Weights of a small transformer language model.
Training: a variant of Adam for these matrices, 303M tokens, 4630 steps.
Each number is 500 + 50 x the weight over its row's rms, rounded and kept within 0 to 999. Layers, rows and columns count from 0. Numbers have three digits each. The size before them is the row's rms in percent of the matrix's.

# v: layer 7 attention value, 128x128, rms 0.042, rows 92-95, columns 0-127
# o: layer 7 attention output (transposed), 128x128, rms 0.0589, rows 92-95, columns 0-127
# q: layer 7 attention query, 128x128, rms 0.0644, rows 96-116, columns 0-127
# k: layer 7 attention key, 128x128, rms 0.0565, rows 96-115, columns 0-127
v92 086:596569485473503443480513516538488465497566434463559511507546491419508468429520476495508578553475621500455521435430523474550463531508510418548541499506488523451483531423527433487494429487523449464553618472553511627560464552464551518438455525566440480513622507491529565486560470491355473481555523498467502537400492488400493578533440506589534440494499506576406512435491481413475492546489
o92 084:472573464508457457366488394465500472503492594440457537540438550472515592516496448532589479404469477472569527555545470475538436510576559560510580474529530494465449387538495582414504431557522441547477482496526569539485576438550511472564536419508532553514515517526558498486423557504602459484441527471497453434551424523530466473433494598516465459506443558556496513474536455483583470407523
v93 093:543513500579441487422473509560490436492473513500431515456457452551474568476531466473508432465479491463496438448490407525466530471432486506512455533501637532480471523544485569478502576499493473494482437515456565468453653545469515453435536603432482505570566477483507513437483538476626513497538441557523496493488530400471545417574546517488463589579524465619474498620487527502480496629535
o93 095:414509487474503566544474618488446531546564560394522465437550452479511456515344508488449540549467539507478569509499576490499465474478474467603497400485455487492530580423492509521481462566472495445461465495490400510499467585428569463544585537578571461521414490513558407532475479600443509545547500493498581473469527502453564515559459468436570514487460483409494520491515576460418442531505
v94 111:495466544509563572478477548583469519526581532507596596469471439348538455513566489476489571509528501515490541505525469584491521479520395402521525489478481503592458446529516406506486477497597488507523484566462557499569440384496404463517427424483418503472508473499417463490585488512504540450478542543505407534481536457435536519430468534489455437457473536488381498552523594490425482511548
o94 118:561536506485478473423443481435577546467438509528561428581438533488514494483525500556511618501452527512529544475475435545445485552619581479494532591495496475482479476421552538448439452447444535582466445484455595443530529509592405515376541582559463477470515480501505487504433578555443449598385528430411554520527513540525512520527515490524485518500519521472538488435532379463541473472483
v95 109:594529442587490455493507468514600488493515477518483400500501496527488512528486462533501482528499424464504418387527481483454474550468673488468525525508516490416492534491515590518475574475520497526494509482476473561476460692570517475424591563424471497514505410456528430497391526468506504553533451468444561485432550491454495513561457525499526549514509496546573532520512338489507506475551
o95 114:461479539555436491492591468510401485481613531403460531448540433579552549465505456472491463527455506537472545529480513423563525432448408547544429354513529581564520570517495443457482446501501484485512545586533429470473571544420632491606498435545596444506458503505526492454535459498572560487475508490570484485500457482476501455468510522472555468535439529571448551440441582504467489497439
q96 120:470495557490471456435483507617421543440517445449462564482472512394471446538468410501459451562528468535552505516459506527537443609473425531609596498545485525501396397493473468479483485550482462500439543533470569503522561589563548596413465401435498557434561487499569536534551534470531533473489475570557524495560518454498543540475537466544488491561433535616416513469504463543494474460545
k96 099:489502494477502528416470474492472578550558518507535614504458407477518459490568491515456519465425490511451487526566472505486450574470430458557456501471500495582513419434496567374554534618411539581455498497446472534436503481512498443460552486501586485483572343513451438601536505472523540543499519558549515466460564533553451462474410515612475579443444562506489550520487442477537552531468
q97 098:376547480504499438474494540530454449544419565476488522501469604503425548470483390478424512453498479369584518504496466480456474533531518482515514540536497529509475434488515463504555486571520460439495432489504523571568604506452510550414558420473524534547644550485567494499569392438517452440506388538537526488505450423471519528477442570492603495598504487529449493501486443517482557562498
k97 107:464463486544439469500481589554492439592481514407497470536499507563453479524562470518446473441578502486564558540484508381478572430503460526586492583437427371490524494454443511628507492403584517523594530540540484447528522493548547551450485490508457494517484492444466448556482428538547506457454471533511527469472589439433480449475544459568455547529427536534439425556580416568508514549531
q98 115:609517499537532552443455517518474528435468510542450457505467461393429545535437566567456478542502506519505524411490443547535488532496508515533510461533457498475359510555482574533440521459536489536447508586500544540486493558627588568411412492476567509379493553464516497496482628515511504564419484504468614486562594564431528538434564513494524531495493476505483510494519454504448401485560
k98 105:549513495381487537433513421499491581447568478601486618515436469460479494493482514432505502522555540549471449504553487484436429577462439510533482511495627596550460512508511489362464467615378546581500506473503503485383504463524486450542567526522480495476585432503421486507541531512508504474552461528536458428472554528559476505494401561628552522480490549441475527505487522464523485517497
q99 108:388542511439475470464565539532471489546402568419578562505479565432469498463554401483435548487519520381583522531497527499446463583475447472526537509499522499456470439473483381492526441545476469485535476474485546522607562508399474586468533473464453545542590535475558492531558485483542476442491393519483405476521466436541538554497424516512561431583474548544432496476436475527538597494478
k99 109:516449535489459460532559588508483501580459519410520497542498473468470453419573482581421523466517457480520579552480537446487571394499500447551526572450369364493542462439479491638571499385572486529516509540516526496567519531546519521420514422539487460486452508404498453544479495483521507538441506543470570490421556459489477519525506454558469535507470491469424404555557406546505561505517
q100 109:579463505594470501507362470563491464441467461561440510464425539539507450512458531555490414474483498569539468592430464584537582400516427573493475436567430524565459520535487555471456510451517506522416556518505570483459571548510535519415458452545512439483511498561539462500499471463523500568471520558558597516533534514480500485432563437551536529459450461586511484587574491570514417612509
k100 093:459506460454550531478459441477446560414609534533492555437480469537564558515494518439518458508432608487449470506567463497456477558493490512524452475440556543513508491424514534361426473637367572550465512561460472505393522479557450477569522521473504505488563423531486491525526432542564526511461449459535461441546484563594488473428484549520501519459509563493563613414485569523517543493474
q101 117:499456499461529586419514509535464522427483493417568578493461509426530446520520543539497481548473584556549504525466570617469495530486440593534482439488492476436392509523391470500424468465491446562452578539504536476509471531479548594533423555467439553433480549438485512546526674558591550481444462432492423536544554532556497510499485440585486468469468553536506521464485497555579463492484
k101 118:543479526408528472493569459447471609480557493553535634476459436389500451430451493531503495509452558510455505514507513570505456518458509429527490478498512531496519407431519489391545455608420480609381506473504553522487499503496434411488584515522534477464560499393515550515538573485554519594520485519513544451432523536586449518508397531569512559441512498462550522471467464515554576465455
q102 111:551513500461509548458491433476575525424464488602474496623522492469498587535462571470516466557539449596489452456526514490533507523423489459393498431545501483472441569545507521490464564487581542553513514574508456498452379533555547497562484550480517497501436564443453473436509639544503502542488566496474497502517495603493501515449545463480425478391507449446530580463460506505511442342564
k102 113:505483510510513492416523445465505560527533462592452593537464419482437587491447519455543499537520536475498419486561480480522411623428501482460499396546589569489467495548515526439472439580427495531463544450439476537442460552531534510540554507514541526488615470509440548471523636449420507506587508521448483491458499497519444520542388379564532542505549522444561515493492546413515523430504
q103 123:531405551506490555506475536519480606486625435469461604467532464581548437552574483506489407521493461542492514586554561555577495390568426543501458525496423477562543415452438448443526460498490554455469537489446452444519460511506460420531457429516537524531421435550454488524492422535532558503463583501519466507532526538596410448502536455538447466444439542486473499570549540555560518465438
k103 116:495510520496576524415468433448466518514486501501549560399509422562601554512532517518417429411356470490455555477508507613523468571559483512478503509561442494461471449467539537402520590665483530467476536446463463562546522497588493479550533551428547525519476465516539512525467484475547557488418521443535508472562439520595489451463493509407513513392537485504517571426453501507464507469504
q104 111:511551498537467384470462463590499500414490402523436532541509542427444519525386464505509412584539443599509479563438517496467500589372477488520569442555509531488417505493466529495453517514492431487429556537551562523431561586501563603483526414443472502462513543495573543490533574507488498492555542492563555518524444507501519515479567466524441513475498472642499556451539514564539453434535
k104 095:439495448516522503443484460508491565535602494510492580480505386497475509519525501478540509509476557495433430508570458487494455616435483459503457441494557510589490417455480600391493511626413494542466481516440439528392464507467515465489578467494544479469631371507490487529527565478478536541594526527520485489497541571497470473492403476579465585474466547536573575494508526435547558504459
q105 121:489442501499546602416465549509451576520549493437407560403532484487510451508538527547471482537443483483504543473607495541582471446652528578533494512468472492553409388491408476469492437523552542540493422535446505462533448523490509467478385473510586522481506432532494441534494440527541513529365489505470471498557593584541421528482487518540516530517419582472494508584487509468473426515513
k105 130:555458507427518490439440445463487453569447529553517523482451513534541484463525464516360445451447452543523626548470556579495477514521431571467477568503473517469463458415543520402538529603425588553504564400531521495536524460620530512510485609474516566468464513498470509537515373455550529439470523449568549435512493479573453530497479503539556503387494452478457538491468459551464524568503
q106 098:465534485526456417567550498428562483575430498522512454492512505545532559457539475434546600462532477405476464488528473368475520498417595430465525487506497507496664577463566466532518524509471489476582472455542476483480499504387450466528610551478476485592520521548534491480481405484403453514558522445462402462399439498457522454560470509435514528520553518444517467511494523435502581491558
k106 090:465482520555498501564520544522532436488456502446470340516565575517475507512535521528543524499545438505556517476499540453547578399518554491444516519499455462449496553611480456628468488343619452407583461550512468447549520545471506576468427458489438486494447572479521487456490456526438484472476514498429501557485492486403567574539586482442497413597506450523481454514524529519476492526508
q107 105:464469495443452501571586517482504519589526526488528543491545455588540470474625479444489568480554500364513484495555536484510457518554512459425394530435473445447616481420542422503550422509495526474599432418474468456601496452484444426563587502538494478538520461475458468548508389446459463508507502516482459467453517494537503501531424564475573460479474551425433446558490511421523564530445
k107 090:483501541507467509549494553510567428498403546455497394499592586530509527482517482545474456493505426483527584503455526499486563375563530503539562539521429425442515543564502433623539542351613481396538497511499493494572518501547515482519462470475472491509389554502517519487455443504485483440402508527472535527514482430456510561509582516394509415549523436496449430504554469559470485505560
q108 124:421503530421463460528543455525491525496598473485585573593559468609506491516501439416524490528524462490463476590485552511490475505477471440496464542472485464468634500430525439495562474509476479416522549471487432514572468442538487421624631458512453530555470488499453590510535456477463499436582560526559504514446406452529482437562454511466453461435546508440511480451513509528574594438429
k108 120:391551549609510491498473562528544481495442518450509485463575476498532524530530466537562467479462443431525433427469448543562528503509565498555531464549443424483515487596484493585593617472646428396493465464440485496621490506475520456489534457471535467533484528492566513467450586476477496509428513572436486529588475459437508459494535524357471498539510493553537473531556450496465470417556
q109 108:473602445538482387506459512476458411522399569497511358490459554464400582444483461506443575472485486447509538479456454473415510583492553478529569515438565473474439541513528582590506520507475440494540465501535547575483634482471565575417541474495498472453529570499591506502518471469493429493534448478481573527525488424403528497522487534450565518552584462547524481465517446468493553559496
k109 106:503495418494443461585506556588515477505560478422464369486485556483471441534501496508572561555631502509545488490482476400468596398506534553524524574451554470543503583497453485583451472374524453506561433535576518440414493481390508488448514465528383458498498493499497459488534448550495461503582474498500452494516592517470538494477502567562517501603473523504470420544540495512545482572540
q110 091:394564515517421359533496503524445464550448511463538499500506539526452518472510365490455529453501463394529525551459478454486483520479486464563570541481488511515581437458548458522588506536464468428533480445506520523575595492447469506450596410501482495575563492577606513517548348433454472454593473535545505478468429408474527462516474509489531492552533506543480463497527456528515621508458
k110 092:412508492582480486540467572546491457514488522391511376488545525525519457545615514548508539461510436471540523468504486426511620403544512538551505569456430376517540536489466519626511585388626483439573458544510463456537533505480513539452476445482450449519461477523547399514481423525517494493423492508474483512551533491464549464487600540485465503566474513549444459530574446544462498524532
q111 147:464506472567474407510481552544464535505534385454357589475570517552475494513434422529482403518468415521556466573518555497509501442502484547511536498568494540521461434407402481448514462543476483429454525474557483517420590542411546531464528375456598462556531523550583509510535360497494463488518497448561504529522481530534469516496556448500476540511461523590520506547539490577570524522516
k111 132:456446428585527479431431406470491453572579514463498507448514385613531529565594499486474461431430514535464527532545518472477554532568490526469414519512511410528459446433463559449514510644496518509560485505475398512437490490548578481504552514436509474503538448474528492530485441523555589502528526478555489508563518538493448463482495462491431556424466465603569617484501492496554561604478
q112 123:412476507464539537480548543514522445522425584511565499416385584448501485482518490478474571452515610384550505412481425498453483537516540480524456544518511561499514490567582481520485492504507483529488432502465568505577500499491452545452508545493443576509595487445496493483508555438553517483453389590497482441495526421489514559473412603493619464599495507465409482485454501438410473587484
k112 114:499505569399458539554555601538510514488422539478515498567484593458465451439484457509475517494584541505534535535440522451498495414476463446583538524459393487485566516474479454598483438381543511566505552576560593491577518463529454564460413480554485533494475525471475464548505467524506455446423463541494566462344530437438518526491544510532502471540459541463395412553533449578483480503509
q113 118:547412505483489554490428505541424519481629457486431530502543452584468445528489505517509448552450431552463486504556505600624472414677493576500445512439476493570507404517449545493516467458552544535460477519473492472522518513555544428491414467581570478467476456534501511542486434458499506559434538553498575507512587543521434512478521491524492531449426480474551459599559506527508399540446
k113 113:476550482449510505467428443473519515461491571535488538435518515544591524529506476463491443482439494526483498483477461580466475533530489609563504532521543492448483530475529470343558542600433584511465484414492540498500550457559486417598496552456506539532497448583489545489496409489537529423421459456553476428655472493621483495437500593446561518428493471505504625459469501531489459533525
q114 103:587479514532533563509465425478554502452544447546469515488504479499597457551485652529591491523546542623453472517477510501485519491487504485460408484464507503477493587543496559464448513485501507535444561501536530469466394544555429493591436581557425470416417467490398481508439629567510553529514568463475496543507491537555451494524528518551404494426488481511518540483515524432458352492493
k114 106:457533518481549511494530434500491501475539464574491552484523486504492534474347502477564484539432549486422484525490495596490366604471495450458464380501556642553485437461527568442505467557426470535387503524484501524496434507464466481545521589504548558488548463560499587480524566442466463524583556497523534539483406556497493535519422506500474508440551503495581534441448591440492506455427
q115 105:474585516525480399497461486523513413503388568545537385475414548441436569456476463509474571468526487430518511480435400455433497593458545461547553492466504523501493544542595573590521577477502426515517446503521595540543584526504512594433554479499442527449569534494591501494498522439458458487549449541517552471465463424424563517491480563469589501573556440534489470482553466473431490526518
k115 104:440526492469464512562528594588507539446562502438460422496532562472438424528505502478574573535615517495535459475510465368502551438459485479591548541429525486535557556507462505550453491372515466507558449577554517428457506447447461543482467417536416484468540457560474429488553452550474463465509438555485474467473566514475576533468493592582506486624445557462444435547555518527497490527522
q116 105:586453525478487590513513459456559563489569435530436557557592434518581476544541605511564486567541460603445454537544539491575490471493487482429446472469484474509507542504451486484456487470523528522509528494509485454484389536532463455609442553540492462483383459503410472482441572586463524548486611450455433519485522594556451512540540477522398479407468507459513520520500561473530413412513